Part of a small language model's weights.
Size: 12 layers, width 192, 6 heads of 32, MLP 768 squared ReLU, vocabulary 4096.
Architecture: RMSNorm before each block, rotary positions, untied embeddings, normalized queries and keys, some layers without attention, local attention windows, shifted keys, gated attention, exclusive self-attention, an embedding shortcut, capped logits.
Training: a variant of Muon for these matrices, 271M tokens, 9241 steps.
Each number is 200 + 30 x the weight over its row's rms, rounded and kept within 0 to 999. Layers, rows and columns count from 0. The size before them is the row's rms in percent of the matrix's.

# layer 9 MLP up, 768x192, rms 0.31, rows 416-452, columns 0-95
096,184,211,120,172,166,179,206,242,242,235,173,204,153,213,211,199,210,180,175,176,165,167,168,269,187,213,207,153,213,226,197,206,202,122,164,192,241,173,191,200,184,201,231,244,190,191,196,199,170,200,236,194,231,183,231,184,177,182,177,197,155,222,218,147,196,232,222,179,257,195,206,171,189,177,158,190,199,206,182,179,255,216,179,231,214,213,215,212,218,178,267,178,194,197,242,199
101,193,214,204,231,197,219,205,226,182,145,207,176,143,198,217,180,247,248,259,170,199,173,178,169,181,197,213,230,206,217,227,233,197,177,220,149,185,202,213,202,169,192,140,168,210,233,209,205,157,163,209,219,213,288,169,261,183,233,184,178,184,204,196,231,160,186,181,215,195,163,250,264,169,200,207,185,212,158,148,232,176,205,178,238,218,207,222,227,190,239,220,206,224,277,145,263
094,186,198,218,234,200,192,150,211,187,191,206,173,183,153,192,140,180,162,208,223,237,200,224,154,242,206,205,190,223,192,223,207,263,212,219,202,171,195,217,246,247,251,115,255,203,199,142,206,147,162,248,223,202,209,218,160,197,223,195,191,203,200,220,229,221,198,232,223,206,210,209,239,205,218,245,206,218,219,202,223,164,197,212,191,112,212,208,200,171,252,176,149,209,230,182,180
095,198,220,182,206,194,181,197,190,211,172,151,228,199,231,246,249,173,181,204,129,177,196,175,226,235,222,246,178,136,173,249,208,273,209,154,265,201,145,275,183,245,195,186,215,180,195,151,202,228,171,203,252,189,202,197,157,176,198,235,183,252,182,196,211,184,163,159,199,230,216,195,212,230,233,159,205,234,212,189,205,229,193,223,169,171,261,174,171,181,231,184,227,210,182,255,176
095,168,223,207,207,231,157,212,184,173,136,176,196,208,180,242,205,155,180,192,194,194,208,225,176,154,174,162,208,159,209,157,200,213,194,247,186,160,191,158,180,171,213,213,183,235,221,263,199,155,161,200,236,188,235,168,168,210,215,220,195,191,209,126,179,240,207,181,238,205,170,206,190,175,218,151,178,190,233,215,198,231,166,206,235,243,210,256,188,198,204,210,212,133,212,218,217
100,199,200,213,247,252,229,212,233,251,243,191,194,215,190,140,223,197,234,203,230,152,161,125,213,171,250,233,176,211,196,199,238,192,262,149,241,205,185,210,250,154,199,203,207,222,198,217,191,215,171,254,209,153,187,184,128,252,179,205,180,206,162,201,247,185,136,175,213,201,185,251,219,194,217,191,170,159,190,206,194,240,172,213,188,187,162,205,208,266,194,209,163,152,223,209,155
098,240,183,224,265,178,193,182,227,238,223,182,223,257,190,181,152,191,204,260,142,185,177,144,184,231,199,202,189,268,208,211,121,162,204,261,196,192,192,216,192,204,167,189,217,193,183,198,245,175,183,225,236,214,184,239,248,182,219,183,186,188,199,208,242,226,249,223,217,255,163,232,189,217,208,208,216,196,237,240,193,230,275,182,175,171,208,169,181,216,169,213,189,184,192,171,229
104,211,171,223,167,167,201,227,172,180,176,169,206,191,151,198,172,251,126,243,218,187,247,181,155,218,234,199,129,202,160,157,207,213,246,181,197,205,204,217,183,226,201,200,212,236,165,202,229,184,198,185,171,221,186,183,178,157,157,157,238,239,198,241,170,207,176,242,186,205,231,221,204,187,238,248,150,218,198,205,176,199,243,209,227,180,204,224,209,231,209,188,166,155,225,207,175
095,165,211,160,168,260,197,169,220,173,209,153,259,173,216,155,210,188,214,172,145,216,210,181,207,148,161,219,240,229,260,221,186,232,235,287,235,173,190,186,212,165,192,191,213,213,210,202,212,185,220,133,213,168,190,224,183,164,238,208,195,183,219,243,203,213,197,217,224,162,243,202,167,205,215,190,240,196,206,228,247,199,192,223,187,206,164,184,174,190,248,225,185,196,246,190,202
098,223,187,193,246,231,154,205,176,193,224,177,170,199,177,142,207,251,196,242,206,138,130,184,238,151,200,170,216,189,238,182,149,233,229,181,214,236,229,172,190,206,218,183,237,201,267,173,152,212,191,194,188,213,209,214,177,239,196,270,199,206,213,177,194,154,228,176,233,177,223,173,202,232,153,241,227,172,222,181,174,180,185,144,175,203,206,269,201,169,207,232,241,207,195,178,164
098,208,213,187,181,244,217,231,224,181,190,226,197,206,202,226,155,167,203,210,209,166,144,223,191,155,240,231,197,206,242,221,211,221,167,167,165,174,210,153,152,243,191,159,216,190,155,171,207,237,219,175,169,209,158,135,163,225,161,220,186,203,184,205,253,209,237,187,195,176,193,200,208,175,178,185,183,140,214,164,194,256,243,215,216,190,203,204,138,199,238,208,165,218,172,205,235
092,181,233,245,180,224,249,211,242,215,249,205,227,154,148,228,207,165,191,204,226,168,199,218,150,202,211,181,190,213,222,202,234,237,163,230,207,151,213,227,226,193,204,160,243,196,208,183,193,259,178,218,214,220,184,197,113,227,195,205,199,197,204,166,175,213,210,162,154,202,253,232,219,220,230,167,208,199,196,175,237,238,206,183,179,233,214,189,213,263,212,165,188,182,201,235,175
099,153,184,221,189,223,235,306,186,196,167,183,159,174,197,199,168,248,168,239,221,207,207,224,222,187,178,112,214,221,203,218,273,210,161,217,215,171,229,228,122,218,217,210,167,218,152,214,179,230,216,190,179,197,148,207,209,202,172,177,251,246,215,171,204,203,187,168,235,195,213,209,170,201,159,203,197,165,170,175,212,233,226,191,157,213,188,248,164,188,159,237,258,187,231,250,232
105,246,187,198,199,151,228,224,223,166,215,193,184,189,237,199,172,214,222,158,188,194,125,214,236,184,167,135,201,137,210,229,209,170,170,183,191,179,179,172,267,177,168,147,172,182,181,187,214,238,162,224,227,259,187,221,199,229,156,187,189,197,264,191,200,171,188,197,241,191,208,207,199,222,210,273,180,194,314,213,181,131,191,220,237,188,173,243,192,234,190,185,151,179,192,166,201
109,226,238,221,179,216,178,215,165,178,97,194,165,184,186,206,121,206,201,176,184,239,223,203,218,235,198,175,232,224,222,179,173,202,228,193,179,155,234,202,244,188,199,183,200,195,153,199,203,183,250,256,194,245,163,218,197,229,132,213,151,213,189,162,182,205,177,268,176,171,191,191,215,187,234,160,142,177,156,189,218,203,175,192,201,234,165,197,233,194,215,212,228,181,216,197,233
097,237,154,187,248,170,192,173,195,197,159,218,245,184,201,203,251,159,190,212,244,214,177,184,207,223,171,163,250,204,207,179,195,234,202,132,189,152,152,199,211,211,179,199,218,171,169,233,182,190,226,222,166,201,143,217,159,127,240,158,205,193,192,218,237,199,251,201,209,165,212,198,142,205,177,198,177,185,223,174,186,195,183,222,147,259,201,161,240,225,209,223,211,226,201,157,233
101,214,162,224,237,212,173,239,205,223,170,202,200,207,193,207,192,228,226,157,216,236,184,167,140,198,218,204,213,188,192,155,244,227,256,232,239,208,201,143,221,206,191,217,215,210,184,191,165,210,170,185,198,207,187,232,190,227,232,136,211,206,201,232,192,255,157,193,178,202,187,210,199,197,189,208,178,208,200,179,170,217,187,202,201,285,179,228,135,236,194,206,201,201,113,197,174
092,230,212,151,211,206,196,226,190,244,160,196,176,194,237,156,209,195,230,203,263,206,209,198,243,190,206,241,148,160,199,188,190,232,178,227,186,175,247,199,225,201,246,205,201,179,206,177,258,233,209,236,221,219,164,212,211,179,150,186,185,211,231,174,216,170,235,231,238,173,257,187,201,237,188,172,229,232,196,178,203,216,220,198,224,239,150,164,193,214,180,195,228,220,245,214,149
095,264,163,250,153,222,195,153,206,253,195,172,169,246,152,230,170,211,177,228,277,221,207,193,196,211,183,214,207,125,212,194,224,235,246,197,171,180,156,225,260,205,212,171,261,186,205,171,216,187,224,206,227,238,259,240,164,169,196,165,177,287,172,241,179,167,199,268,212,192,197,154,203,201,210,225,218,218,219,223,189,194,184,178,196,198,163,178,194,247,240,207,187,222,200,212,174
096,210,220,104,169,133,209,198,226,247,225,197,157,160,236,211,166,190,217,165,235,184,182,169,173,171,241,217,201,189,195,212,195,196,195,221,192,236,204,240,164,203,156,202,217,193,197,164,165,183,189,227,201,206,249,209,200,154,124,176,144,267,236,190,164,185,239,259,213,172,189,168,190,167,198,194,208,199,190,160,195,244,211,168,199,189,177,189,190,215,189,208,185,166,172,156,254
103,179,197,133,184,135,186,199,170,206,206,147,237,160,204,189,231,213,183,177,199,110,183,178,194,151,190,209,234,254,201,169,209,178,179,144,214,212,177,241,250,182,243,201,233,165,256,180,193,232,167,243,233,190,236,248,243,211,189,194,213,172,184,219,140,202,247,180,242,185,208,226,165,221,234,246,201,193,184,186,195,211,177,244,226,186,281,165,245,194,159,182,184,185,258,191,220
094,144,180,191,212,156,208,198,200,137,202,198,195,202,200,227,216,171,203,220,229,181,178,211,184,219,239,194,206,133,151,248,167,225,206,188,285,234,170,180,194,157,188,181,212,176,198,218,219,240,235,208,183,187,180,143,218,212,171,227,190,225,246,237,196,178,177,208,172,186,205,235,141,190,177,197,198,244,166,172,237,200,185,200,218,154,179,215,162,241,187,221,183,266,222,182,179
103,236,184,170,154,166,194,186,232,227,180,179,211,246,189,246,194,236,229,178,225,210,220,159,202,129,190,250,213,167,197,200,174,209,255,175,157,234,146,192,168,250,193,209,245,180,214,189,215,170,154,245,184,204,171,215,221,217,185,199,120,161,179,209,263,252,241,187,217,165,165,213,215,233,216,134,178,210,214,201,147,195,193,189,204,159,206,189,202,227,201,196,200,206,259,195,195
090,241,222,216,231,171,148,175,122,205,147,173,183,235,176,276,246,214,179,229,178,217,173,219,186,198,213,193,134,192,217,171,216,233,214,250,156,196,231,223,245,143,224,199,220,214,164,233,185,214,195,163,250,227,169,192,162,215,229,202,172,157,230,179,229,209,234,193,238,231,184,168,152,208,188,230,191,232,229,211,267,166,182,130,181,210,211,200,173,198,194,200,220,184,163,162,211
096,201,190,136,208,238,167,183,217,223,187,206,173,240,234,208,194,116,179,220,183,197,264,193,230,233,218,161,148,245,193,226,208,185,240,138,150,183,228,218,204,231,216,173,232,199,221,222,185,122,158,176,183,167,150,228,169,199,195,214,145,203,223,137,162,216,222,164,226,234,205,183,212,165,202,247,211,233,160,201,213,190,214,200,171,214,249,279,211,161,204,245,193,151,183,207,201
097,181,159,169,224,186,183,160,197,221,247,212,201,237,240,196,294,161,176,231,230,151,242,177,192,169,244,228,188,203,240,181,202,216,210,190,159,199,200,197,231,237,176,228,199,190,221,219,217,192,202,231,204,235,215,180,261,209,210,171,197,257,251,164,214,189,216,210,229,202,214,135,210,211,172,127,180,190,198,218,227,209,161,204,176,158,259,162,213,200,213,204,216,196,243,131,185
099,188,201,166,228,224,197,166,160,186,163,180,184,200,215,165,204,239,191,230,213,201,224,174,264,257,221,158,220,164,198,188,190,226,198,159,156,136,221,243,221,153,218,165,205,198,196,243,222,200,195,194,192,191,123,245,156,182,193,207,207,221,173,205,198,219,187,139,195,198,144,215,211,134,205,205,161,181,225,188,190,161,178,196,210,141,246,169,212,215,219,179,199,208,197,214,129
105,199,198,231,194,198,147,202,229,186,187,221,218,113,225,167,212,183,242,193,213,174,213,182,229,235,207,178,162,230,194,224,191,168,191,206,193,196,218,172,196,201,172,185,212,218,193,219,188,167,206,206,229,207,156,184,234,168,189,201,178,221,267,198,219,198,174,162,196,219,159,262,222,185,201,144,262,162,163,168,174,169,126,196,162,202,218,181,217,167,191,214,222,199,117,198,216
098,178,175,211,206,170,223,237,226,171,187,158,174,194,248,201,216,283,176,184,193,206,173,186,247,118,196,193,196,209,227,211,155,167,189,184,185,231,181,229,200,198,184,156,187,205,217,158,192,193,204,238,171,187,200,235,186,193,166,197,171,243,203,205,144,199,232,181,204,188,164,185,208,178,253,182,183,214,224,198,232,229,204,211,217,158,264,144,224,201,179,162,165,158,183,221,180
103,223,225,171,198,191,246,205,213,144,195,156,236,168,236,139,159,258,212,239,156,205,185,244,197,214,244,218,126,191,164,170,165,210,175,174,185,207,218,223,194,180,216,148,229,215,196,186,166,208,202,223,180,206,172,196,194,230,223,216,224,205,210,241,195,165,256,192,171,209,195,223,178,142,219,230,245,194,255,175,233,198,220,222,201,189,158,196,228,198,156,229,245,155,199,222,111
104,209,196,225,197,196,152,175,233,177,187,241,154,164,198,160,188,171,156,219,155,181,192,156,167,202,172,222,248,214,231,279,235,234,182,152,188,234,168,186,235,223,216,174,204,239,166,150,235,175,182,216,192,154,198,200,159,183,169,222,191,188,201,230,186,239,151,208,218,184,194,247,199,182,102,212,221,215,175,186,208,228,154,222,258,190,182,212,257,177,222,164,220,216,195,174,159
099,183,207,192,254,188,148,199,229,167,174,157,231,202,258,152,194,208,211,233,175,168,157,206,197,213,212,221,117,205,249,159,222,231,204,245,201,171,202,215,212,215,196,253,205,186,210,182,183,154,225,153,223,199,193,159,181,189,222,229,201,295,210,207,180,188,230,281,220,207,180,193,240,206,199,185,236,218,188,186,172,229,251,201,221,232,230,271,182,229,189,176,200,149,213,210,214
109,258,175,252,226,212,215,172,234,169,186,211,195,187,199,187,248,192,200,255,139,188,217,214,245,218,210,157,172,194,243,229,144,140,180,214,225,206,192,211,169,191,236,175,262,225,203,214,192,212,188,171,215,237,173,235,153,189,175,155,222,173,264,176,248,211,149,165,180,208,235,188,184,212,176,206,250,213,173,234,198,202,176,166,240,167,197,199,222,149,241,179,166,184,197,225,157
094,199,185,275,180,174,217,183,139,128,200,205,208,214,197,215,184,229,244,207,228,171,206,198,232,179,193,183,236,166,209,148,200,191,215,221,189,118,275,204,223,187,242,162,196,248,188,187,181,159,176,182,207,131,194,235,182,212,219,190,144,210,174,130,177,203,227,252,207,214,191,207,233,210,181,189,200,161,229,191,215,151,216,177,171,180,234,229,200,153,241,193,196,198,146,201,201
093,208,105,178,151,212,185,197,199,153,196,201,206,99,163,187,173,171,215,173,162,230,155,179,220,244,155,193,203,197,152,155,188,217,138,196,180,201,185,189,204,183,214,165,220,225,215,238,185,205,175,290,204,180,207,163,220,236,209,192,230,232,162,185,186,211,190,202,178,211,197,146,177,155,234,162,197,144,216,149,181,170,190,221,217,188,208,179,171,210,164,165,170,238,237,217,186
102,261,208,181,185,156,198,196,160,166,198,226,176,188,166,208,171,203,242,198,223,163,178,129,195,142,144,205,230,206,208,189,194,234,218,210,200,186,175,143,235,112,169,195,199,164,189,179,199,184,223,230,204,128,228,191,192,177,228,187,185,201,214,250,180,140,254,183,194,212,175,184,222,192,224,203,262,216,236,226,146,201,208,213,194,191,233,214,224,186,218,161,128,189,217,199,174
100,229,215,202,201,202,182,230,232,156,200,194,189,227,176,170,228,156,193,187,192,189,146,198,194,138,144,249,168,276,150,249,202,229,196,219,213,149,214,231,179,210,214,168,205,215,187,189,246,227,248,283,224,238,152,193,203,240,207,214,192,156,162,213,207,210,131,136,221,202,173,186,181,176,220,203,242,160,184,194,204,209,188,185,158,200,164,225,135,207,198,233,230,188,224,261,215
# layer 9 MLP down (transposed), 768x192, rms 0.492, rows 416-451, columns 0-95
096,166,274,187,147,165,175,182,152,169,196,173,189,192,211,153,227,306,217,144,183,183,159,171,176,183,177,185,203,236,200,180,211,198,200,247,204,168,206,233,205,219,214,194,177,256,199,209,217,145,149,208,197,208,173,220,204,214,204,226,216,172,179,160,187,210,152,220,194,181,181,162,228,195,171,204,212,178,192,138,179,253,177,195,206,214,182,179,149,185,175,194,225,214,221,213,246
101,178,203,212,194,178,206,223,209,232,223,253,213,198,129,245,210,216,191,178,186,162,170,168,215,269,223,183,242,286,162,160,192,196,213,196,176,173,187,190,210,190,249,168,144,260,168,153,241,221,226,231,223,153,138,261,192,170,228,221,218,182,175,218,194,222,197,192,213,206,206,257,154,234,195,203,220,220,183,201,177,155,219,192,167,155,173,196,153,166,173,135,140,185,209,225,183
100,237,192,150,171,230,228,201,218,235,261,222,198,224,212,224,194,235,150,234,243,233,219,146,168,208,202,221,200,243,195,234,208,169,166,159,224,222,205,198,129,206,182,210,229,249,207,200,159,159,186,274,192,197,192,184,194,223,176,126,135,190,195,175,135,227,183,229,165,208,235,223,211,215,216,214,193,233,197,218,184,225,229,244,186,225,151,230,219,174,201,221,256,244,191,167,217
100,182,206,210,237,181,171,259,185,178,223,247,181,234,244,242,165,158,125,187,215,189,187,235,209,189,237,161,176,202,223,236,242,200,189,225,157,201,219,276,246,240,189,165,196,197,191,163,205,208,213,197,189,155,184,151,185,227,213,180,207,226,182,199,193,222,236,229,231,161,208,222,180,264,258,249,217,203,204,200,146,226,214,228,213,191,157,186,236,181,160,213,232,241,191,184,233
100,182,152,208,175,241,191,190,216,211,215,206,204,237,211,221,223,203,218,278,225,149,241,203,197,179,221,218,227,176,177,179,194,193,170,254,259,178,192,227,128,150,203,206,220,247,230,211,121,217,245,238,220,225,179,227,173,247,239,174,229,191,211,177,196,204,168,230,247,140,189,178,151,249,235,212,211,240,228,191,242,188,234,208,186,200,193,208,201,225,184,196,232,158,170,217,261
100,253,236,172,156,183,221,180,150,206,229,150,202,208,230,202,214,189,171,191,154,216,233,170,208,185,189,271,203,241,214,192,173,234,183,190,183,154,211,172,195,207,243,223,223,153,217,212,183,179,186,134,168,188,168,205,237,140,194,248,202,209,194,183,216,172,243,236,144,179,205,188,245,193,252,159,214,171,242,196,232,160,167,177,224,177,254,224,162,158,155,205,190,214,161,171,212
098,223,182,173,141,145,177,195,209,190,255,189,271,215,224,171,198,218,196,174,162,260,164,187,228,236,180,207,255,201,166,159,171,182,222,159,234,184,178,241,247,190,192,208,172,192,219,201,184,231,213,251,189,211,201,234,182,250,200,154,210,194,132,199,227,166,203,206,236,227,196,241,210,186,169,213,202,204,211,210,151,161,205,254,164,191,245,199,185,216,258,216,206,234,118,163,250
101,206,181,255,228,237,214,179,148,209,235,220,203,199,225,271,214,180,228,181,157,243,236,188,186,152,209,234,198,219,198,182,181,137,209,163,195,188,260,222,201,171,188,161,227,163,160,169,197,211,223,215,176,218,215,222,227,207,213,208,194,189,215,144,251,220,205,254,200,215,210,167,267,241,160,189,155,233,198,170,217,202,231,200,265,150,195,171,119,181,222,232,215,170,235,167,193
098,177,180,194,180,234,212,266,213,192,178,207,165,206,145,226,174,163,273,209,199,172,152,194,181,217,245,244,180,189,259,205,210,122,215,157,223,216,194,205,185,188,177,188,232,215,201,191,218,222,211,176,224,173,176,211,186,265,193,150,190,196,247,202,189,174,211,184,245,238,172,216,190,203,213,191,214,179,202,209,234,213,193,154,201,239,198,186,236,207,201,187,251,229,146,179,182
100,223,219,177,221,187,179,184,183,154,198,247,175,191,205,223,237,180,238,217,219,258,182,217,186,170,218,212,190,208,197,174,186,170,205,189,192,224,113,232,166,189,236,250,212,218,205,184,196,175,206,253,175,179,201,194,195,185,180,144,168,195,146,163,119,187,212,229,231,224,167,173,242,165,198,207,210,145,266,165,161,224,226,208,243,202,182,214,212,200,182,191,200,229,189,196,262
102,183,208,137,236,238,189,166,233,280,236,219,241,241,193,167,208,161,175,148,193,205,175,198,174,217,174,207,203,189,171,193,217,162,172,240,238,186,196,220,155,147,207,214,188,220,196,199,214,203,243,264,205,258,163,191,227,139,232,203,231,175,204,226,190,193,189,211,175,249,206,223,263,201,227,182,217,198,192,205,212,249,191,250,195,216,189,190,186,167,207,192,169,236,248,169,223
098,240,244,194,196,251,209,135,203,205,165,170,194,259,176,181,147,194,222,248,213,187,167,211,192,218,202,242,201,226,148,213,201,209,169,186,160,220,198,174,204,175,177,146,188,234,179,229,157,204,143,184,268,276,246,171,174,232,201,231,203,216,220,226,216,219,214,175,219,230,162,257,211,182,253,216,179,201,193,164,217,255,221,215,206,165,247,215,160,230,192,182,154,168,170,190,231
095,213,219,223,192,196,161,272,232,214,247,226,211,205,173,265,201,167,223,195,249,266,187,215,212,189,162,232,208,181,196,216,225,194,197,166,132,164,201,224,206,212,236,230,209,171,177,201,187,151,201,207,208,264,220,241,255,191,204,195,214,137,141,193,251,217,214,168,233,212,213,164,197,132,185,197,212,259,203,194,200,217,192,193,190,207,183,179,201,218,231,250,196,187,223,234,157
101,214,202,175,155,166,199,209,169,214,246,185,147,160,172,187,211,183,234,150,179,175,237,195,180,154,265,184,207,177,203,236,184,210,182,227,139,193,231,192,197,187,165,204,173,197,209,203,186,207,208,272,196,198,238,200,199,183,221,204,237,193,150,173,158,219,215,182,220,198,146,201,146,201,160,201,228,233,200,173,233,245,186,195,123,248,254,214,194,136,180,261,187,233,251,233,153
108,154,245,241,194,283,186,223,150,234,233,200,172,183,159,220,181,172,244,232,186,204,183,197,207,184,201,243,205,221,230,142,208,185,170,215,187,219,218,181,126,213,232,173,201,234,197,228,232,221,185,237,176,199,192,162,228,125,156,183,225,204,210,180,215,181,144,180,217,250,182,241,217,228,224,205,254,221,204,242,179,196,206,162,222,201,242,158,144,157,212,210,186,228,197,210,224
098,220,245,207,177,199,251,215,237,178,153,212,129,183,171,212,228,209,233,172,221,216,178,221,164,204,195,273,202,127,177,175,149,204,225,171,234,199,220,247,163,230,222,200,188,171,232,183,175,194,137,168,165,244,213,189,216,254,197,247,181,201,123,198,212,192,191,245,195,250,239,180,194,213,203,215,189,190,187,238,211,187,197,214,231,205,223,190,184,190,207,160,247,170,191,221,195
103,213,243,165,275,203,194,168,231,212,176,177,171,221,215,176,208,190,222,236,175,195,188,205,204,225,207,253,170,195,215,181,210,157,170,153,208,173,188,190,151,148,149,225,237,187,216,149,219,235,252,207,181,193,206,140,181,169,174,249,255,248,201,180,192,203,181,203,221,202,180,214,172,156,208,225,209,267,214,253,258,172,187,167,181,220,219,241,192,156,215,243,223,242,218,198,158
090,227,148,257,267,234,177,196,185,204,236,193,134,224,198,261,169,214,184,227,137,253,179,168,238,145,199,168,202,198,226,200,160,179,203,213,204,192,218,162,221,163,186,200,147,195,189,217,159,124,241,256,202,167,218,198,184,192,192,159,200,222,174,191,169,187,181,235,195,162,183,230,151,227,219,236,168,245,235,210,178,154,217,153,205,239,198,164,216,264,166,272,217,151,180,183,183
098,188,228,219,195,208,213,200,182,168,198,285,174,189,184,209,220,213,221,136,227,216,197,240,229,177,190,153,209,229,217,188,165,191,191,156,185,171,163,134,212,226,258,264,210,213,157,212,210,198,205,191,189,221,187,234,157,189,214,178,173,197,184,257,232,207,133,223,144,214,198,174,219,173,221,241,184,189,206,170,91,176,193,200,215,205,160,179,204,241,234,211,195,233,215,166,204
095,215,221,178,238,215,203,189,158,183,214,201,213,192,203,156,142,235,215,188,210,195,182,155,221,168,226,204,228,238,207,272,154,175,190,147,229,205,220,167,260,242,234,210,191,223,203,184,100,223,199,222,196,222,142,196,220,189,154,178,198,191,176,234,253,171,125,220,173,211,165,183,228,214,202,201,216,180,241,244,193,221,227,189,223,231,198,201,219,206,214,151,209,194,208,221,215
103,174,233,190,194,165,233,193,221,196,203,255,172,200,138,208,210,184,192,177,218,195,146,188,260,147,160,180,228,219,194,187,240,208,238,185,223,244,237,224,173,176,172,184,171,210,203,166,159,256,159,219,215,208,227,172,215,196,222,205,231,152,201,159,166,206,199,225,232,205,158,271,186,209,179,183,241,197,181,158,192,164,231,172,219,203,177,213,191,147,170,154,206,218,198,184,157
094,238,185,219,239,222,223,146,226,207,236,155,198,226,164,227,232,139,252,208,172,175,212,183,219,184,191,228,234,173,177,192,239,175,224,138,168,180,218,177,226,174,125,171,234,164,189,200,198,207,234,179,259,239,228,225,200,218,256,205,198,231,202,191,231,203,177,227,157,162,234,249,202,212,226,230,190,201,187,220,189,147,159,188,201,164,222,244,177,183,168,170,161,221,224,235,199
096,241,190,247,229,222,278,187,130,175,264,198,214,172,240,198,219,159,206,181,193,173,237,172,212,289,208,235,139,208,181,225,179,195,190,148,192,240,180,178,180,232,197,157,207,158,201,194,231,189,188,256,235,159,219,172,205,195,209,188,191,179,209,162,202,168,202,222,208,179,173,153,242,249,172,230,187,219,184,207,273,160,187,192,227,179,211,222,227,213,215,233,225,191,203,226,132
094,252,174,240,202,165,196,238,236,252,244,169,247,185,252,217,178,150,214,200,193,207,241,206,228,188,211,147,207,226,173,205,164,215,212,209,239,218,186,232,196,184,217,149,193,250,223,187,223,113,217,212,183,172,167,229,199,212,202,187,207,156,221,223,202,236,243,197,174,190,235,185,224,232,219,174,183,203,192,190,193,216,166,250,206,203,180,194,174,218,189,190,167,203,149,211,175
095,202,198,200,195,213,228,209,192,272,232,214,190,223,271,217,225,178,146,251,198,186,147,191,214,219,193,212,200,188,246,233,209,239,215,156,179,254,195,227,199,254,177,201,175,227,206,212,215,210,183,191,167,211,162,162,191,205,145,238,190,211,171,237,144,158,183,133,203,183,172,191,154,178,142,205,233,213,186,219,206,178,189,198,175,219,197,151,192,176,216,207,199,195,229,237,183
095,222,219,155,239,203,245,258,235,161,226,188,209,224,215,230,254,211,181,137,239,193,206,206,219,243,153,161,182,190,206,217,180,219,223,212,173,221,213,218,197,213,192,192,182,212,208,213,148,201,191,165,182,232,217,201,233,190,255,174,167,159,172,193,208,251,191,107,195,137,195,186,164,173,215,219,222,148,205,202,185,193,229,142,198,214,174,176,219,207,256,162,170,242,221,161,232
101,182,175,222,241,252,237,198,276,217,207,205,201,187,246,223,222,186,215,205,218,232,247,176,162,220,223,249,213,242,221,190,146,242,217,192,204,223,217,151,213,239,171,205,159,234,196,175,219,222,192,201,232,216,203,223,230,200,186,279,175,235,216,221,216,220,216,141,205,158,263,230,239,210,197,162,220,221,194,215,181,254,211,185,173,268,237,161,202,174,194,238,233,168,238,165,208
105,197,198,213,211,146,200,172,181,209,223,140,212,226,173,198,174,219,209,209,213,229,213,186,192,231,252,169,156,198,245,180,245,196,175,223,214,202,200,186,182,258,208,222,239,227,241,184,238,209,201,177,151,240,181,183,177,189,205,144,186,252,161,259,201,195,220,167,215,196,182,181,206,177,181,165,240,171,198,173,250,272,150,213,127,174,183,206,213,187,219,172,179,155,183,163,225
099,228,157,171,215,209,199,210,180,227,214,221,211,150,222,227,190,185,207,245,148,200,175,166,170,182,143,240,221,161,163,211,206,191,217,205,191,229,147,215,270,189,197,171,163,178,188,242,229,182,214,237,182,254,158,135,158,237,174,238,175,186,250,196,203,157,251,218,223,197,183,252,218,231,201,211,254,175,183,245,151,232,150,191,209,216,216,260,201,198,217,168,207,178,179,188,160
103,145,214,133,209,184,172,159,203,172,220,141,180,206,169,190,206,186,185,164,285,189,219,220,244,183,227,205,208,175,191,222,185,169,185,196,219,208,199,193,247,205,215,152,225,252,181,244,254,213,171,189,197,152,193,204,233,206,255,190,146,161,201,176,182,169,197,162,178,232,232,147,232,173,182,175,223,192,222,227,198,174,179,200,202,204,167,279,222,184,216,144,243,187,187,209,153
103,197,194,183,263,255,205,205,205,231,256,244,232,170,213,203,245,209,245,220,221,237,134,183,149,185,213,187,141,175,147,165,231,231,204,250,251,214,208,174,179,188,195,228,170,216,165,229,170,165,192,208,218,187,218,184,248,189,223,197,216,228,172,177,180,172,189,228,216,188,206,127,209,222,244,193,214,159,214,152,190,198,205,187,137,163,215,221,165,174,180,165,186,216,218,229,199
099,213,196,284,172,232,175,199,234,166,196,191,168,187,145,146,233,160,196,191,203,216,219,212,236,212,203,165,218,190,170,248,204,182,138,232,197,155,147,183,158,172,198,249,231,191,193,232,188,238,198,210,184,229,180,174,218,219,240,227,214,206,171,154,221,181,161,188,233,244,189,219,175,163,274,148,174,234,192,184,170,195,218,201,177,230,193,211,197,205,214,212,218,247,143,171,247
107,250,193,230,211,205,190,230,179,193,228,209,255,197,217,159,193,175,214,200,245,174,209,200,132,252,249,189,207,209,178,186,189,228,163,235,196,155,182,190,259,176,205,247,211,194,211,132,221,262,199,186,221,194,190,247,206,184,208,190,194,149,220,176,264,201,175,228,285,222,165,197,246,173,243,168,186,173,174,225,220,242,212,209,133,167,204,217,197,183,195,189,192,224,203,192,161
098,196,235,262,219,165,190,242,240,180,202,191,179,201,215,202,234,142,210,200,191,182,193,217,199,155,220,151,197,196,153,192,234,217,204,210,207,193,250,211,194,187,217,217,178,208,267,213,153,196,225,161,140,182,196,168,196,152,181,247,169,224,241,216,188,201,219,155,228,188,211,211,185,209,168,191,157,250,219,212,159,148,176,205,187,177,200,207,176,211,232,188,200,173,145,178,224
093,238,253,165,164,204,159,237,226,173,223,175,192,159,215,208,176,214,205,197,221,185,199,227,180,165,208,224,154,201,220,197,195,211,203,187,230,173,224,242,231,207,218,231,164,131,188,191,148,253,185,156,192,183,191,238,201,167,230,231,199,138,256,255,194,187,194,199,225,208,255,235,176,183,211,230,263,223,209,195,192,176,225,188,220,255,209,212,250,188,200,223,260,196,203,212,186
102,186,158,178,194,222,231,223,205,238,189,263,179,133,211,229,203,228,208,178,140,237,196,185,196,150,217,176,248,214,191,203,146,159,186,216,163,205,194,184,183,214,227,179,187,241,183,238,169,145,223,182,201,223,202,106,213,174,132,193,198,189,221,154,226,221,183,248,248,195,163,190,239,172,209,170,171,252,181,198,152,233,204,224,214,205,213,154,218,169,213,239,200,215,243,207,208